Weights of a small transformer language model: 19 layers, no biases in attention or MLP.
Each number is 128 + 24 x the weight over its row's rms, rounded and kept within 0 to 255. Layers, rows and columns count from 0. Numbers have three digits each. The size before them is the row's rms in percent of the matrix's.

# layer 12 attention query, 192x192, rms 0.133, rows 0-14,64-77,128-141, columns 0-47
160:151133139108129146144116152147088108142100130109115130167122101137111105148119134109140136140102147190094129118107101085115160122120113146135157
086:128089125130107131105160110139142127147112128081148164111154145151128141130080169155145135117172099114186136134154130106142124128147099127108115
085:118118134129127146148116127170143104131085105109110099104100155142153161141128155180173105120100117149131138135124143139119144139173102105130123
071:109146118087143165081147164090141114143123153103118159140112151133079142120124121119176119127170125088140136147145150119112132148116119145159147
091:140148138082141142103108115192105122144114111114135128120103119132124080137165135141137095151114165150134137126145191067078146155111162115131118
094:121138059123098166103111132127132121160145163104125130115093113066124131167143119143099160135120092140124124127131165140154128166102157116160107
088:147140104082131155123169103095115085162150140096157151171128141127080105166147103118124108119099132118158124110082128165155132104099137096110138
083:138146111157134148139157109103156157128127132120164167142133067116145083102161152119122109091121136144118131137118127128089108126109106112127140
085:124121124132091122121111118123136156165132155110095101159135100146150078105131142131061164121081163129114071084177106102131145138131153108158153
070:162116099117151086125100086112139130121130120146129106132091144146136130136196135111139149149153170127143135145121078121079109143114150141134121
083:126119124145140074137074106123141138109169088133099100114128134140115144118086180135122108066150120100102154134097137135116135130126140123118154
096:147131104131151081118123153135136131132123136130088124138133130152169105174117094120142142152129144101122099131132135137111068143163128117115178
077:127118105136169141130122157104148141167125168136145137158105102154153081100150133143152098157131164117148117135165187124156120096086124121090122
079:154170102117115137132114121115105153123132116143123116111122115095123120142078145114118130127123116173096104121135061129120175091127126128128136
081:139130153132099139139139171146127118111113137162117152120103123137117128100114133138153131102105178157148132132159109090141192189093110105086107
026:135119128113094136096166155136116107070133122156096116113144125142128097112097110155132152115109119148147087109098119086096145148110110141103092
048:138108126168151137142130117183161141159201143160117124129102123100131163101150123116134134191112114073116131128143124161162107129127149125117130
056:095131114150108133123110135131147097139095104184130145131120148158147100117116104162137155148113129169135112093084097146090123162100152173108136
072:071124134134120182116117128159116148141190085146133147098115136114102142080166125145198099152128108109113129137168131137106133096140128152116106
096:120107126118100171098105116141127090099163086184148150111139104086109105093146133130122105153122124144153101142130133125148166164131160146139168
114:117143109131151138170173164087116145147137160144119122133109116138127119139092156137125147119147127123149133149124111099140155127130142096176129
096:106151154096158155123158118097113168133175147171118121105138157085098140095140093124140148137134114104106151136135120128107112130120161070153102
087:161133156144108107074132140169116107135111127102126129098142090130130142137151185111130164118108130125138142103120147146107131112126093111130132
112:130136088119089100104149151143149138175099150102135124126141083144132108107092158133135105183123120117117108125123127164103115072138105157108130
115:094140147124112156151142161132084128102116125151153123126117146125121150152143135130137168124120100163116103114135110138141134160129076116138093
113:159175133146153140139121114099094097130123161147094126137142174145133134119134100113089109115116101159056094134159126127162112180093105119122081
102:112129099158098122129127081120127074167135072137134111144137118100128093074123095104099168088169113141153115145111107112116156116111120126130141
109:128109096066107116140118117168147129147101092067141119139101078133116114129142104146132118180151122130150156121120160168109129112120153162124167
104:109093102162112118153127109083106091186114112121121133110121084156093099096144125113145137139131094177161151137132112105155151089146091139152134
022:100118142113113156130111118077130104147146119157107065157099122125156098100133121122122087140119147101150102104175138118154148109128136159144129
049:140125115110115106137122156156093165131087129153130160094154131171093196144134134150138142130152119130145151145075115128140113169113096114101134
049:151107049137140137128141094105094114128121132127132100131105121104139083089127114113083105088124164148144160131148155115158131137102153141131148
064:132105129091135098130110157157137103141152133132159125102118119107080177163134187122156151143142132129141128122153074162095128115128120108093125
093:141151138086094109134102180130123106127157160125140098152074127119097174129133085110081115143142105125139101123123101180161086177119119117117171
086:077159151141156140136163115111114156144149152151100119132103156084092121121132113113114117133077113134112080161128141128122079146103113130174117
079:107158171119158111085089126099117111159147115142142139162124143110141131140154136143183133112145065149103118132141088066109097140128165094123138
098:148125112145118146129118130155188118117100131174172123104160109140144126106135157147149134144130115114148148130138117101113104121117098147130138
098:161101165135136124169109134153096114062146107105117106137135134151155141109152143099134139150146163151123114105159072150104111182118142136152094
081:122098135103133135113143110127167126134101169140147124126139121181148096152111139088103126128098118101150169130116089069096115132135111133116154
082:132157165133143093125094120108097138130126150123176133125149133163136160144135118112202117170124146141127104120175092158148123111123124135101127
108:169112129113128148147129139088098109141116116108130099122135138137126102108110135147105157090133151160124182127148141123132126125145138109168100
104:086113147078148156113181126091215135194149136117158145100134119101104154136148141096103137130127146106164115162170169116126095109166142121172149
092:164090097180119114140129165138096124135151103139125138135107124136114150112114115140108156141130120169126140086115113161166183165115132155120113
# layer 12 attention key, 64x192, rms 0.125, rows 0-13, columns 0-47
036:132146117133149116145179143078123137140127138119104124084098142126128129090134130123121138136130122122202150180111170105100135142126117155158121
052:122163099141159132125172121120187138105126129129146132095113126128152080142122140142115144096154120140167082128159113091135123088117091173120156
049:105125138087104112159121148141131101110146124108136086104147136128125153170122117132106096110101118118139158120114085180133084134134133131127125
064:160130091138180116121128093126122152112121131111098139132148127090135138106149110140091162140109156151131103093111180149144112145089124144173164
072:136089137156171158127096093130118119111135093124147110097066144089184119115117090150135119114106141124124162144090163186120131173142140113153127
087:122112123088088079119117144181123120132116124115170149139122149115139158090162115108129158140142144132062122155099199094129115108121120112081121
078:127117130152114135148118153142153147116113145193159113113130104136118097150104118163118136122150148118141116133169152141113162110131125187123129
077:154105127176119149139154137169147119127144165175109124143155136119149133090151069103142133110117141150111130145076126116123120117120108144137101
092:133128122117114141129132114131152123105090092109132138125136124113147091119138094158099161139122153176145137140079127114123122152129130148132132
081:129097100136112134108141117132094180118130105092152116163125163117127141147173137129160130133128119161095113130112120153172123076140131157152125
096:114119153150121088118121145111156148123144152120169093150152113113137122143121150164126109129150139098129112145136141100123151093157146150088113
090:129123145096132127117125150144112095128106144131157143123141115136062105117145138166120129110147152128140134110119065103090132152197126152083117
098:102113144112138163101111121105136099120134138144111133154117129110131141094107062115117122134114157118151121091140114151126172177108140124115116
089:130096147135151140153105126108120107125115106079128100110163104128127109154118115123101149137169145147144125145131137145129076150134137118155142